Weights of a small transformer language model.
Size: 8 layers, width 384, vocabulary 16384, 22.8M parameters.
Architecture: RMSNorm before and after each block, rotary positions, tied embeddings.
Training: 413M tokens, 6308 steps.
Each number is 128 + 32 x the weight over its row's rms, rounded and kept within 0 to 255. Layers, rows and columns count from 0. Numbers have three digits each. The size before them is the row's rms in percent of the matrix's.

# up: layer 4 MLP up, 1280x384, rms 0.0845, rows 741-771, columns 64-127
# down: layer 4 MLP down (transposed), 1280x384, rms 0.042, rows 741-771, columns 64-127
# gate: layer 4 MLP gate, 1280x384, rms 0.0799, rows 742-772, columns 64-127
up741 097:077086037141153178108152118160122121089114128120121104057070140144073143078127156102120160106192109110164117198140065080118104099152161133121080109140118124130140093118126137123134135152154121
down741 097:095191145136103086121090101154132108179121101151086155158154177133100106188087113119108093131159107145173114045135160102099142140118105084163148138093142155143117154171102143133119109134097137
gate742 096:113154153114124085073072212152099124119135138170157120173116138104111114187183134175117129119116117170148142088117125156165146181134116157143158138069156098090139100175177120183164156139123141
up742 099:149097157049113073146102168076125128075155210136099096093144197095104137125173111151125116152132156140136113141138026128079163152113109076110125123163133127129147095093144173134120170163141178
down742 095:090060110135198175078122073186119203161114113084082152177129082225109163164128158099108144116187101118109112134160155143188207152168133171142129114133108160103122132126081107152121091138111100
gate743 088:147145097192119150092110144160128141053126178133120121154122097107150121134128154168107095133139130160161132184101116124152105098174107110156130144197089121126213147099099128099140088122144120
up743 095:132119124095089110154104051135142143107154176115099174161116128099080123128143125066128102127105137178129122135139128152119144113169140115132112103114114108129139100149190185101119138144068126
down743 092:136077146076157088108126167131171075130117082124190127098170142129119140095125117128078151114142099065133134160093123142085088090151135145134134142103183133121113120119176063160126089136154102
gate744 095:110121157119133085125151181127134115137135198127142079196117191170141044173095108144194102127118115102095106154078163132152121150084045121141119091095149107130146142112105070117164148100106126
up744 104:124117168145121175093154130114184169072078181132080115100121063106110121132062052167046159081087111137117143102136127162112148093110145144129167104150100103116128148156085132161134148129141129
down744 100:148118108103146077108139146163118128188213094167169142121048169129131152067146184135146104120133093093119105106148137088187089144163099143138062189125183161185112142103157165039141094127151130
gate745 104:058090148204151166085098133100148097147131063108133171141157145119115127088106129076120105191106127160104108108131100171103139169144106126105119117139130212088139169162082140132141133121158123
up745 097:166081115138127174186107134144089124137126081108151157141157086150107132157123132122129084166228169145092200137136133157106108143160102192139103141175172088182144135112132131109155129136122114
down745 102:154119156132169122158117152093115049199156077135132132169128130096117181095165071187107110143134132091168155152162134081129096172131128145088118108084137159112105142120078144150131121190150115
gate746 107:141181069172073136055106139135081082136119128132126126137124140141138114129164144116176118111146127147126182140140144124162093139095138133099114120171097019089015126156122201070110067090136107
up746 101:116139107156136127117097118089081142125056081177169028135097115154126074123110198120174069128147153146137121171106118202144128112134220183099138151103111159132103106078182089114073165059151136
down746 099:112141141130124147149100112158127116087059162125086145143139075128146167108086100121100132121140125119068155072180165083185139116145085133121173109118171170111097141077084174169133111145062167
gate747 096:170137119100117160085117122135134079116099148102144109136137143096147126150082058121126132126201104150071083143127060096114106098105145162122166167154143098186131115121126164093155079159135092
up747 097:181174110086144153126163125143126056151121157141127137097204090165158121110132068103070133101169133134106129118126127144141145111132115144109150160128066198173077137142089094098085118103108098
down747 098:089127159143124119085088075114096123173122114132100105096111137101135170180142166112131112144093103116141123053144151126083164133142140073117065052096133074135165128120084139103158096144136121
gate748 105:074068099124131174148095121158113073173084112095084137147156136117132140072107113106129055179126110095116153173151106133099129120193081142123143156152101177139126164145146142094180127041135157
up748 108:082112149127097134069159100136163128074182115159142116095090150175168088130128112135140176154161126088153114111169112083136074160120140085125142091160111079145163090168103075141202130214106143
down748 105:137161118154155178106143124131095111170112176137142146104172147110069189091118134124137080131129073130205138080073110172066159095146077112153097124137103081118027154166104109162105155079152068
gate749 095:146101107151074143093153160108074150095171081202068153084093174117071086100146132091104090122127112126172103144156122146155148131118069134117131147122131076171140114108083123109112130149140132
up749 095:150151118084148104148154129116175067154134048130107130172164131152156139198071134131112098156084127092202075098133127075110136160171115126085129090117124131099114178194096129090167117191108156
down749 098:121075120166101163106142092142119114150152180122159107065069093141077152103166110100150090101202120139096132140100156142145113104150118107134137166201130098204118108135121053120105137075150039
gate750 093:134136157117102124087120135124090130123154124111153027172078104175144141145118102149103190132139136087058170138171140118107141162151125116125143120141177125137172164117139101088112149125189116
up750 092:122147133128126160121139128117119164118124117145146155144105132089083154126144170123130120177145183076181064157189185095116185163163048206143150108106135074122106148093170132128116106113120199
down750 093:117120082093161096093155183103119136120122102078180159129117106155151114154129143223171100126128121168117162163109115230191079134110162059136091142113123120110139098146174156175114144140105102
gate751 105:153130139129117089090146123130110129122155172132130131069181123140153085093156174151189082145203147170151122095155127106135113159143122129095157126105175085134190048078146141156172088142144171
up751 102:075105176091138119156120120173113098149140063147133108154124121092113164146071100085078131115135131112092172095054133162150138117108143113184121160136079178141068146146150099092084166132133120
down751 104:157102113094134087117118169102123135182159133186132097084152163150088069084156162207122157103142104198168120114140128089143098148054058122122158146111147248126156087144134121125132128157162160
gate752 101:107102108141042126136108128096129185060147150124110161143152130150109106131111191145143159117094150141136166193092185139124132138143113130137109155168094141145130145140146104100150099174126147
up752 097:063110152063013107172127130121125176107086106109151081072142149108144102131143165133208123131078133094105141111164112165182125151136126169170146121171148166059139088152143136106139119148116099
down752 100:143156156166213157133123110133123086200186108159105141176173116177095118127064164099029153102176083125153070128118083163098170139094150131112156129170164111102114165115122134100070128079107117
gate753 098:081072177106165150161107141120164115106105127110136089158085086102091088124140159139101110088189131194150114122114143127118097127160106136145207096152099103107143114119124191158146155103110125
up753 099:202125134134118173113148147156227148172129152126164184080110114131115150191125126140189113053122182145164088138121158115146129099101156131138154180147126155111116127160140103134124099140144115
down753 099:072115182144157143119146089116101112089152130101153106114128140153126044105180147097149128094170135188117145146073103136169111207179104114121108145101156123132147135122193196162118160125165137
gate754 102:093085123108158133144105174107120093118104090119075139183156128144106172180101151101153103197162119118180063137130123123095103106126062156104207113149149064099107172094181073091130168191138149
up754 096:155124147137132145155072115106135147157087077118166081067128064089161147137135091140095138116110143113168124127106135159081145045073164140147099083169117145129080099116119109144136129052108188
down754 098:132062133173153141151128112129084120083108118099156093163115168156113155118118153064135134175133077063117076181078117071129147103123116176095162144100139116127137124114182109023103142133136116
gate755 104:151141108129136112170125078144135133156136135113065154174104131117187093097123144153108116104115095091102118168114109110166131088144146091076167135101075165080071150131172125129128133128111144
up755 100:157099162154102156080134116136106132140094074103091116137106132144129104091155111098162146125177104158120137160121127105168103143084121157120086123152080122109114149175170192113106144125105116
down755 098:116135124131126160186116096133150078110108149158099138102122157099148100145133085120132140129104153075094134072134081085166121191135142139154185102116151062109120155085117074131151138106105111
gate756 098:151111178143166118139182070087104155155165147148121114123127101132169097129167104126117192135075066149115089179134154138077147086059155139086143092103094175074074079131089187174148053142175090
up756 101:115141107140166154096140135129108159131136154058089139129062127135117145136122102177156099134140144132052205162095106133131167119129143146154133108136149118102133109092180120089106104136148128
down756 104:161122163091149154116124107123113124129124105113179170143137196134118137199110134091061170155127222122145040099086124088168101108165106117113163140100073185125139164137182108170134144164072128
gate757 100:112149119095161130171170132104101161125145083143171115134132110104171068099145190135084113111151110133186140064175119167151165158088134157112164139160128137114123147118128108081098146078085110
up757 102:164080139167112129148145126143159105078125081101143153125073136095086141113085114189153180116192155159124082083103147118124121093126099134122115080076148089116110136090099154160088097152111109
down757 099:163143130168123155161130059162154130129166153126163130186105163147109063099151107125134156121084151094098166211107119107159198109183119138158118150145150157170182130150057103095121170134139091
gate758 104:121080116135095135096101157110121141127126130135085165131094099077187134181054057089151129137173125181163190127078137144099148051073135163102155158145164160146135189104177131159087025101143167
up758 104:185045090098148136126157131109127119104167103125105151127096194126126105089129137135124135136185108147096127107112184167171120079172110111184114119136119111147108201088145080108113199126148114
down758 105:138142136116092129143142144114176124087172168152094161119124106061130099150085103164131135124085124140135138111107142136114098102069205126115161121165121174081153151112178070133139100127125095
gate759 104:138129113047145086112049131159181118069090122128099129113182128119163110136097164079152157153174164098119124078144153125169102091132035120058124086126091064142166126156130107201087180184157105
up759 110:139150210085161076154130225152157070099122127141127118092146134181096158102135121151130103166148105166135137103158103076193151118161150087181139092140170180140156058073043109135125087150137177
down759 107:134112136102152063136131116130173133063082174152184138122144117100095101145091129118133117134078133080138112196178188137097142122147130134095133068168134184143089094094144112191116172096115146
gate760 099:082118137128205137161150127159093158123089126117119118181127148117141193172182090100203058137114088181089100114159087121145136126134107125160095104090158104142119108171180070164116142030178130
up760 101:163134114160157119133133140047113089079120134160169148085156129144154114115133068113168110142135133127073132148107128122194169206087150085177106143102126106095113170206149085141094113093136154
down760 098:112107175124064058115140109124176142152132033137147113162083152115155120123105137085097140086133137148200121149071144125132081049122108178121116112158191118120129121108148184159148124144120108
gate761 102:134124116128099167109119194094091116075142144122206131146099157098041117177107190096117084093110170101081128131119204155114101115165142085099111140169141136167156120079186129145098105076183068
up761 100:087158100121123170081108156082106150133162098172073110113129148107093153110136150146119064134083075113109193140109084172154156107139110169128153053094093118107089144163039113164106146135099138
down761 096:123091134177092194220113071165132127079131135091134130098176140151181123124120157119147094105135155095123076083138161133132114111186133057145134184106191086169181108102194116101129124162074127
gate762 102:107143141111117119202135132117191160185111141123125161153164099139126074120165129165123146123143210106133141149083137119156113186102109071144140147156140125150087112178137088097108173130110135
up762 102:077138119155099137149102140119129133122135059083137115125112160199125127136136076130117100188183128077151096162095102166144130123161102139135104118079122135131101114138138144092083095109205134
down762 102:191184195174152070083128105127186134121091108135165127166131140203165106114123128140114107140081136168110137147172129113124108169130105116211180132122129120094139126084090155113141159051124136
gate763 102:084136133106099142164035104075129147108157093111130109155123168118129129116096118169147142138128160054102139107180116150149113108140121123086144119117094148200135063129185168183075156107190124
up763 098:078144112056165076144182118115137177029169164159070196124173098185166124135154140155164157107186152152135089162130146116084197121170140110115106111122117151125144132154165110108133139111062132
down763 102:140088143082136101137075101103147104169096091160216076118111127129137179098086180097140092139120127097118100107150121170167102142090119152154124153171097126106173096129089117129027146150147105
gate764 099:110113097115153091146169165160107071132125092131104181171110117129103134130185091103120154160106137104175120140116058141095087124158117104129134142138127153151107149087199110120165096061122197
up764 095:183099146137114122117176153154133075155115089095112122135134103115112073136110203146107175138149108166100085118118055202058122138123133171096107168127132092143129186081120089129116069124141190
down764 096:124071173144182157109125096135174172141135113094104095113156180175132151143093114214102122098124093118140168104153133077146172120166189086118142151159147157082111124145071117133130130147156135
gate765 099:124114083120088153183154134134132104146113136095169176133074151104146131178134171174091142145107092085186147123152130125122181113124110085096134150136121162098128099172112158174114108125090165
up765 101:142121100095111206116145156123144163156123137071133137153114109105141152137139133170113124113116156043158167147158152164102224083195116110183086144147142164061129081140165065121167135108147094
down765 100:137090091164134139120205118130189175082127125074128112164118118174135145137103124170160168178137147195167080138164102148072112131120092135131067148055057136163105151080100150219153107102126133
gate766 096:160186156073139152117103087130142158135065077074106176122135088153079147130124086098183143136131053146101156160114107141135095072144132165153160183106093182141178117114133138121154133113131103
up766 105:156093065127098101112142064144125056148163144119098132132112149123122109093098095130128150173160120164158182164119201127146197173101168055115122130088073125159089087129126158138159144100084149
down766 100:136131149163104115161149116123104179119115134133113150111170117099111147157181141123123161107133151145165150129193109102121073192094167060104185129152130143117131135126141221157141162070154141
gate767 102:115149165121130153137137126120059140166165147211180028127127114102130072130137105124133125111100111124104072104085142100097173149082161159110132139139132125127155141130113164111127102171068083
up767 102:102131096090118155154086087144093140148140157183110086058137124098088104156146166120177132148152134122067077105160125132157112165051127183160097118127158097089174139129083154138098076111129162
down767 098:130118054167190151080125186095159104127085165062168147165120170133156162140116096161115119107168091150120158128141104124127128096144118115075091227097162112124104114102102112079127129132128115
gate768 098:181118158151046105142113154118169086147088138168162107122138131130116178118116113095121133108104120129196121081089070153221086120100093124157085145115059138106141116067144107177134067135090101
up768 093:144149122129121180116139157169104177105124179104070165109132128118114114120173193087160111114069123150094153135153188105175172169145150125107182077149134146135127093140117132146091187132167160
down768 100:159138104117067172124148120135193112128092105215148119193098117074084099153071111058128129146144105159165147083129116108159031067102074155136111183149114115126092124123154105112135094139025074
gate769 101:083145086152100142124134103126088151144127109180120174080112112171161174187062105116131115152117115137075098112079043112152155087129094120154135075064140156118141093097130128133177142151182179
up769 098:140127161110117138125149178120146088213125109123218101179174154159135077079103155053099115107141075169164123145133134179162147178125130080174108171129134165158123148078055152158125119146156149
down769 101:112107119145068124129132065092100118146085166070119100175125105135150119172070106123147121100117119109110128110100102155110170115090114166096105116092128122111106083106089129158133134117095156
gate770 093:141099146146107120117184061124167146092130179145145106095155110155107111108131058135133161103146094139146133154146122097115134150065118160112113146103139097182141150075160149173152111148171060
up770 095:107105075141131147135114112130192094145107147117135142122160129137105109139145136127136134104115181161184117157124152198106131105170136120167122166195078150118167124121132123056147159130120122
down770 092:156173153074134113161107155120063171164093142127139090165094106090142172106169140101078107103139109119129156121145159152163128137108172121107152122149157106122060101111124149160097101127138194
gate771 100:095078152125119135135069133142138155120099122080161078128124142109157110101118085119090103132074162128091100121173075079089106123150136121093147098146162111090111132154191125154160090104137137
up771 100:125152084128098151138221155050173162185111134111088148117090115124106167143122173191126149093157191111161148111106188130146086168158140170107130093190167123190142168148124089111121125127132102
down771 102:112155214127123116075064066124089112159193172129161122113139143122146104126170058114134149161124096153165116144178163108092140131122106080153136145070120138163063124117161147111135123153129173
gate772 099:101084154178142116103153123090106130141132154094139146100140116160173104154136096091066151195194128123181198065152119190133131106138082153121137135101121147143152105116108090183051047133132137